python train.py --head_dim=64 --vocab_size=8192 --rope_fraction=0.5 --tie_embeddings="early" --init_std_down=0.0 --lr=0.0011 --grad_clip=0.5 --final_lr_fraction=0.03 --batch_tokens=65536 --seq_len=1024 --doc_mask=true --steps=13837 --dataset="wikipedia_en"
Each number is 500 + 50 x the weight over its row's rms, rounded and kept within 0 to 999. Layers, rows and columns count from 0. Numbers have three digits each. The size before them is the row's rms in percent of the matrix's.

# layer 5 MLP up, 1728x640, rms 0.0429, rows 1421-1472, columns 160-199
096:517509467522530537525606513506502547447483544563507493444464487523529441532537571392559481440536541482555566506536495508
103:555426439584471564551454481488537530567534558540431452514533498514562544479518498423509525412431552427488510626515549507
098:495505574423504550444513540534544470491469581526501549365439447459399452520557473476562453560480575468579435508549443471
103:459524449450528439563513432593457452461540541484549506570458426450524391580522582534510569553561489487628402514484532450
100:538582432558443485542495558446473595453602454484477483482502460520493450483498547536386500422575484442534468533444489537
109:516517418380548547509547546540530476482469490406514475580495514568466399464486559506521419469413527482539387473484513509
104:523495481450540444408495459550443526570476554534488455516517576514407555574477582507464445495494510523450524543520581497
104:491483517471521471505497470508434463575529417434468539437320472557478432551504520551515480435470522525449524459537510358
107:454547549447438428415569477475486454593560512452563394426414469505356521465429484610439517544587580527480517466479463449
098:521506550585524510539473530502551496576524519429458582478362532472602491445499444464537433583629504393585450462534502515
105:588490527450435468505530507583592442585489502419464547504522574530556469449578513486516529464448394464468476543451563520
098:540456437544520486509587473499414454445552549567556536538504451563470471580530482533449518525505402417520367462499374529
100:559552565490571517511404478466512446535548446491472439512508392539421553531401480549505510508491514509474498502494458539
100:489410541423500465511569530470458478496482477510484511447478510394454514497640479535420518503467578545539505486518451559
117:419522440543530529567413482480554471492523455568469464463518507475441481476533445505548560522524516472530523409589577491
104:498501466474560510431556495539472543490504526506494500552536503424435560444568497531444473556552512614497523385521433494
096:465583495532494430540570475481519397462444554525541522547526561557550507539484531430507453563496468534609518433472497377
102:491533544483395479487537501514493558549503492498547483469455453516440425496539549441517529461463428478553476395456352477
104:503585471500511526542549460567495544573450523492489487484432571453502510502502440436416571481406509456511536574571531449
100:485455491460519513578481451463532439433428409461400477512487493529570505518424567594562514468464533432482586468532527497
097:439517531531470505497455422566492581426506502543471473474459553508507541511523477453515454491518500439504545529548489558
105:414480451554588548546490485527477529526491540567538544457528552516547571527526488453579562442538522434476500513570471537
096:485464487524455489598415459515459575544459587450505574515414429442456529439553459487574434467423595467506525586491409556
098:500479472464451536575587497483444476468489441477509482552465526500578510474515426460492534444430568460568491493501534501
099:529490525542506520517481566456467569577559484537480570503477519507418512424531516544507515450454455440489470521466536467
098:468421501482552364543513511531542572492520450489463413570550416539503514468477501477530478476391410481501488541470561508
098:520459530414505426426534439409413560507439451391512476573560470525536508475515519506544497476530617571569483522444532556
104:489514505541412559469543469483483435514527502547503574511497508496525557452536446515561507451570564516537431445553510507
101:522511511526563499476424539489460455502547496473574586560512521560438561448437455595481462491482596427442409493449556532
109:535522519456628495453394429484510454435481494530599434566525551547485494463411492571431569581537402513517510506508447543
100:526448590513554462517475496537471568499528513490473466504493561517600493471472577466463457475503562499517559447391514441
106:562492483529498520502547467450523557422477474568458515460610531445543525448425559445556671430448503592444552439526435575
095:519457404533487484556553462554555574570439389534523492451525502498576531533393517588547525619474458513493435516573536505
103:580554498526528538569514542525489545463500468509604565489599496522455545594409486529549569533489533453410529567483567521
098:463499506534509472543452533472547507516406482588475534500523482542438488486537583451409555532475503504506518449494507421
097:488502466558487469414538520584438525561526473448482490595545494494503411500490517367572544525542438528513464523580468529
102:569508520430534487492621511415507505500533493521437460451494557477562437506575539518507436465553544478573501548523497506
096:592570458500481481506487517485569480499588504443420504493513492493498468545472615396526553523456496480382562502535487574
100:537461569530435472494464482498531506547574481481496411549379471548469501563471440577521490486595509532553603573575523459
098:539513516550461565575612537464515422505524432534509453432520526408487505443528446456496494575501598514561484407550479484
101:494441529507466484560393569419506432436597446485426469451440450507585543522491429502604501522526458478415528518478570547
095:496532459592479371433561472442476390428516546521630433439464568490528492481503538449542490561477529569504415561446384471
101:499443571447402380516575577536458446497493516486448445532526476496454590508451501524474493560531490505479572435439452438
099:486475418466570523411516521506444430505508544485485457469540485446558560471513484514565583491450449479399448403593577508
105:411578522422510498532537468463479539429517460548546453525451533522547552452566466531485464556617534430375538530463534541
105:549466549542469469531498487507577499552469537448528506505487450427524536445513613467404593435516439459430500531466537448
100:557538529550521541546458555452468463520445537538496580488430372467580553526455477493431573448530481601514561452498451509
098:591497431417465563479449431472466476511520571474491495558559498494493438536519581567500397490552412438463485466467499510
098:533520473445480453525518430521493550514472458565571402491484447478554430471506579485513531449544462457492601603517478556
103:557427475528649437419526519500472597475514472593476477517435558430442406462506500548513575501538483474485510504532388523
097:458541528548453592417508543516515571479475561516517474596486400534507540436540507423538559533506463570547523523474455522
100:482489620541460469497546545508431490509449519531516400527469477405463459496527511561467444490527402529452523428461515557
# layer 5 MLP down (transposed), 1728x640, rms 0.0374, rows 1421-1472, columns 160-199
100:496479481391508475525433537533599523494526382591482508598498537455517527449542480463546572515575569478520554594406546562
102:512530437467576527419561560477507498447487513506502589495549496501528500480536525545392500612483554561516528553483437535
102:571399497503532520519471515487502500464528539542435471586593454506575560445483451501526427445546498511307503563582531482
102:482399466604394521516433456579524555519550439497523581542478510550580510476464543524448569520482534484456449544508449538
104:582449502461536537576415466501588526426480540517518457553483552522413429530532521434433520477477551587500488517436531437
104:490567445489468503502507486575492529423390426506524506484515491471499557462411489421545507621465410505516494478501592473
102:513521466491511475591536487476493619477520411511502459440475494513517563506401385437617571567437350458472492539448514595
102:451504454480475564503525427540500488483502517464452466502504508507508517534516448414568531549483489495519426513448515485
102:471553549529509545493539489548501467545547521489454563473495469451545459529506506626557496547477510518471503464463555505
101:446391471476540375454558415515419512474452459469469371511445408513506532437476496519481509510522579505509468533492442409
104:435487593500538601514592586501476533534498496499408417451431607571465581442440531419423520532528561535486473512531580550
098:526536556506559552477518537507554477503570551578481509482423485463447566410502564548394481511465484583501508510493509503
101:443455456520433437377518604507536437461460583507433567367476497503622466503538428458536484497602513497544469453487515492
100:503513513562520445504500479466476535483541411532446444472466570504460519499431426545459421497558424511503557520539475461
109:590465517502507525415446553578488564420499571520506507488525439425575481560534482472534466460524467499491475503491441451
107:480483473495543521501554536527567556453441523472501548561466416501530539549543630465423503425478460448483470401458506591
092:584528463463346558741491416505480497457570481504531548531530536490605522387472486484513459522492466466483457563408599475
103:486524500455546547523620470482476564516496483502479490427346512496543485520502470520504484456585444568579545392527518497
106:379443454474473548514497552556598517426515593419526516385454444499565491484529544466467441522459446431451470568550465585
102:517522535404472525601492523507553526577440501542599502556529472508516451462530432484477601606490536506560436435501516409
097:481513445496456497395501524506476601504577505508480473519474553530471552428516537443588490545520453491340428520464520439
101:419462514576462446485495479434449539495504517497513496463446494538537572512499429492484525438536449531568528499396451518
089:503579521477536596487573428497537511546462545501425508408550470463578525462544592588453578517511488504488521480429504471
097:527541555501517544507530592400514628524527546492490521542544580536530483527451377439495555594567471592467584519475483454
097:561539502493637575542519411405535532461487501498479519458482484475543489453524549499533512504527628578567487597592572516
101:507498528474492474496406562515478488497526530475499495609516543541471436473427606494485498521534567519418433598457508458
101:459484425520418444576493613576631548444492467580499518501584494484475470482502408450415465504460435496501522465622561509
100:412431461518532492519535548584499522513521424496502466432425541540385474449504406609441461527486457482531527511612534451
100:442400521536401551451525463495612475489534516546429481443480547469514546455495541452543518470552458419450495419501444575
098:490490530480482446466499475545357527432458559531469510569507581496543481516459583567531467449502505571565495502487449502
101:536423497493407532595531415573524518470535493502414512535472529466460519517405545492451532456456439606406503595532477519
105:505521456503478405467476448491532469528511566557517521546484514463470501565571429466444555542502399497584557483504541504
101:494488488533481469531491575443565578445503502463495576465547505502480528596428398484498543510473548489441562468498376480
099:563441461566465485528436493383619439492526558543502505454501474584510474504470507565527479531497510636493530502454552554
100:388512558503578568558508471593564515575509500468547527514558506469521457568558539456524529524559497485394486469471441483
097:517388482517458513465450512553442371539517490417434545423515526458516610534575480481454454564486618483531428465442509567
107:561456553494538503527417405564465457445513492359480458574566444485459497512498500472527500563466588484480487537507533473
101:564518548471482430446529465515523511546468510473472463489521429505483487446452455477510391519539480539558511407571444495
094:567575466469478533441455525556432464556538558555509571547552496457486494656516546453524512540522506488482484478459500527
090:542453505476467533514456476418487518499523436588558512562553520509546440558452501469516616428490529463400520409464491509
103:481514517495552476457583475530441574404491453460501459531449404438508523501522519451487451462535549539443524404506545546
091:575431557519470533466503543502509497565503523467525490508557527443486481486563553424544415565516550485530477515593476541
099:507476544452508613461539561472505427547647545462518558527546451552536437471585485510479542571544493523432418473461568418
102:499482512480493572464409559536479453413525522488515530506491513502425539536496577535547488529383520544450533491440520493
099:505571506508441465551517485458542395458475488555483496472470449436531490577440593534419535492514547591635513393485471549
098:573512546519571523421436439496440491469446526479510486451486516507585535446504484529528454453518557575558507528462573557
104:401621509594554456510503556479475500411491518479522532404453417536548508459598476436387548513509470524520470505448475431
107:458498528566531522427451413582469484454474470482534456525497439521424459529473409465523569458454515537470474489427477510
101:482493489514569423476415538465516542494558516500467478450521533573450482487495474600486540366477485456533491557404536431
101:465481501496563462532489473488567453494438541490483488475407505464495521447544522519444597512412513320491446508515485428
097:481555433482437502453590504485443511471599531484576498503455558573479423426419490503589456496505472521447543426510519559
099:564333542557493457498462480528549531632583376458586474378562541519562539565495490468482485522578619549482488533533465568
# layer 5 MLP gate, 1728x640, rms 0.0412, rows 1422-1473, columns 160-199
096:567486424485517530451567513474494425488448556454485606517521466438567499471446525507545498534501547428490448439409477544
099:559571526480561572485476490496485565539424580620483536541412387556450481494491425482488434462515457445535539498443498503
096:560431580523566420462570482431416460442465483465418478569416479443539428441558559497567441456400537504522500638490503482
098:434539524572535432446417502577510432479488481584571520549553492540508489436496491548434447465484602640485519489432498439
102:454483474453579431525475474503508468456506478504575417591457514517524572492533428508461478552445506555548424434479468578
102:494433527537492594595572467449391495490543421390535554422483534478504472495507498496467555479465551411387443563512481434
102:470538460506509528504542631511605424409563489489581592499396456550570465456472485495569528567559457485523547505522430551
105:539415510557523490507451525516533528538521450601480603482476512455457486436438422612499550452459531426481441426597410554
102:545477493487451455491534538581540534520508444472577593557423532504497426483515498501476541494401490427530473406462592466
101:502539517526471459502391499454506441472428584534483432554530456547506510527462588494476476535494561489572465482511494445
100:522588411504481562419487543590537438562514433491481438512471481504440483545470511586531395413507515534581394527498519439
097:507497481530428526572548439492572496540516435509578578463529472413371545464440533436544520502429476453578562574470383509
096:472489559548453453534429491507517503563567416527475402472423486562548476507523529465560478436529486499529492446488610567
108:614550500468531515443388513563475459517466419485524570459441512507451582459447447579570441433453503509582434545507529480
099:489515491527610549513482479508557494571533497435569372512533511407536548469453549520391458480564489460512529386406530523
101:533511422406535502467425450434569525467477402553529509580493525442596482488470386538545539444512524508467533483484509515
102:519531497505516533472601449460439477490394451552490570493484537473557499466478523467450556462420429490511550520462497452
099:462444486437508500588561534644474483543537516605509467456431467582540516510462456519372525505538554458476451535484520541
101:543473493534508594504593503471451480514489543498499559514454503502514525503480463492469447402533411429515457501527387394
101:475434473386552401495542537398542415496524454534554461582436473452483558569580545471518511411577497499466531532461452549
098:438456543454530552452410504482463527544466451424440455535547546550559587508454507439473527495461485543560552556474518541
102:513505523516471447576512487580389529476483520581562459498548499458463447561445452480586553444474511405517515532473430599
101:470541487455538575492511462587531542487608502458571500457454471520379522527480567493439547487603499541456489601542477459
099:536524462425484494434585460454395521443429537527442511455486470430432470526442564501451486495546483531483456436550464544
104:532461458573492560518492494431517501473429495458496445559472474567538496521517467428482566535466575541427438416483401582
099:461522459481527406489550429403536519487442453571457537501452460470460453544498480594480497561541499491512493523505425457
094:497624549467548440412463564510445424486442513470493528481439541567505561505533492447577541611464495391518487466497543453
098:463461557452468484541549473569494570544442517452528504525411474565469472532487497481555478509526527569509508472435537434
101:468413446470548460553497609583513473484474516552541485467499480444502525508492434514493459546517444405533532634532447447
104:507524471435464521501414474507393575425476534517494456462468582567545500551484458449516518542502482435563433525542515578
099:486562504444427435457497493420441402475520506461488491531463413473609562439507554466447492557535511517538578486527516553
095:428422564483491494500524553590513480628507579375556529486520478547469528547517585445470521436496413450464533503432466510
099:454533462537512457467522507465520589417466494442525504535513611415522441498556482488575385511536437579465427461487503461
099:452540498517509533561607523450542365444474543469550582476497513505534454601517501490496469530498530512509485493600518516
103:378472531510481469487570416493522572541540478515470445505493445636566486541470488526570544494495530516490493398557472479
102:497462557501508555446441442540493496448526474561420529508558485466422485534425494560576568447571440537471462529462437500
096:582575499471438480546535439585496420429510418511472526595538372499489594498548491400473554538556426545484506431409536495
098:530492593423457497523454469446480538539550510536559517579546489474561585502494456474495448557415540449454539491475479439
100:539501489539486486481416470527465516516446535445522529510590517555542479544502505463528426453531484432465481520492525577
096:438403469498535428538442510429534578453435453507462472461510463428549534513478505515508479459484537554458592531472512516
102:549485422505455466542443588519473530444452434520467474571415406535463474543472575422418549531480538497513514463510416450
101:470579504506505539493527455479508452524541528463398489432509533488601469481549465438433470464574509401522473454517515511
097:409527500549470544531443473511446627536488483563408475558493488475526425529533532445511507494457494510504519566516537460
104:443525500464538398397501593488495506522548599486525505444429561549534490537493533548519568419481572532561496486483418498
100:525496436549531548520511529612557461420527499571573497499407579439522580527495485446558429553471537538568451446476536432
097:457523478541487451595543491418476486490466607584457507588537469483513574420513529513486531505496501449444566523533492446
103:430437511442539496472536464545460537505437443571478449389490530503465531459406563514478558610564431524569502462515514437
097:490484500469581498521515444421439570471426573549457460559541582479524506488450525524533486383427485525490494532486510555
099:421422383529582533489488528445587490552604389559485464549509435477596536530504523528487461492565530432464505489461525495
102:528476569410470558517563546509483386591537551556443536460515434498500535469521532496532507443472536530557449453541488603
095:476576466432421548573452480434586433573463500459492524452477457484545472612576480465555495567509466546478462442429513572
101:509536455570506489503499615547569591532527534497439512461556564500505497537456544589407505513545513510518490527503495458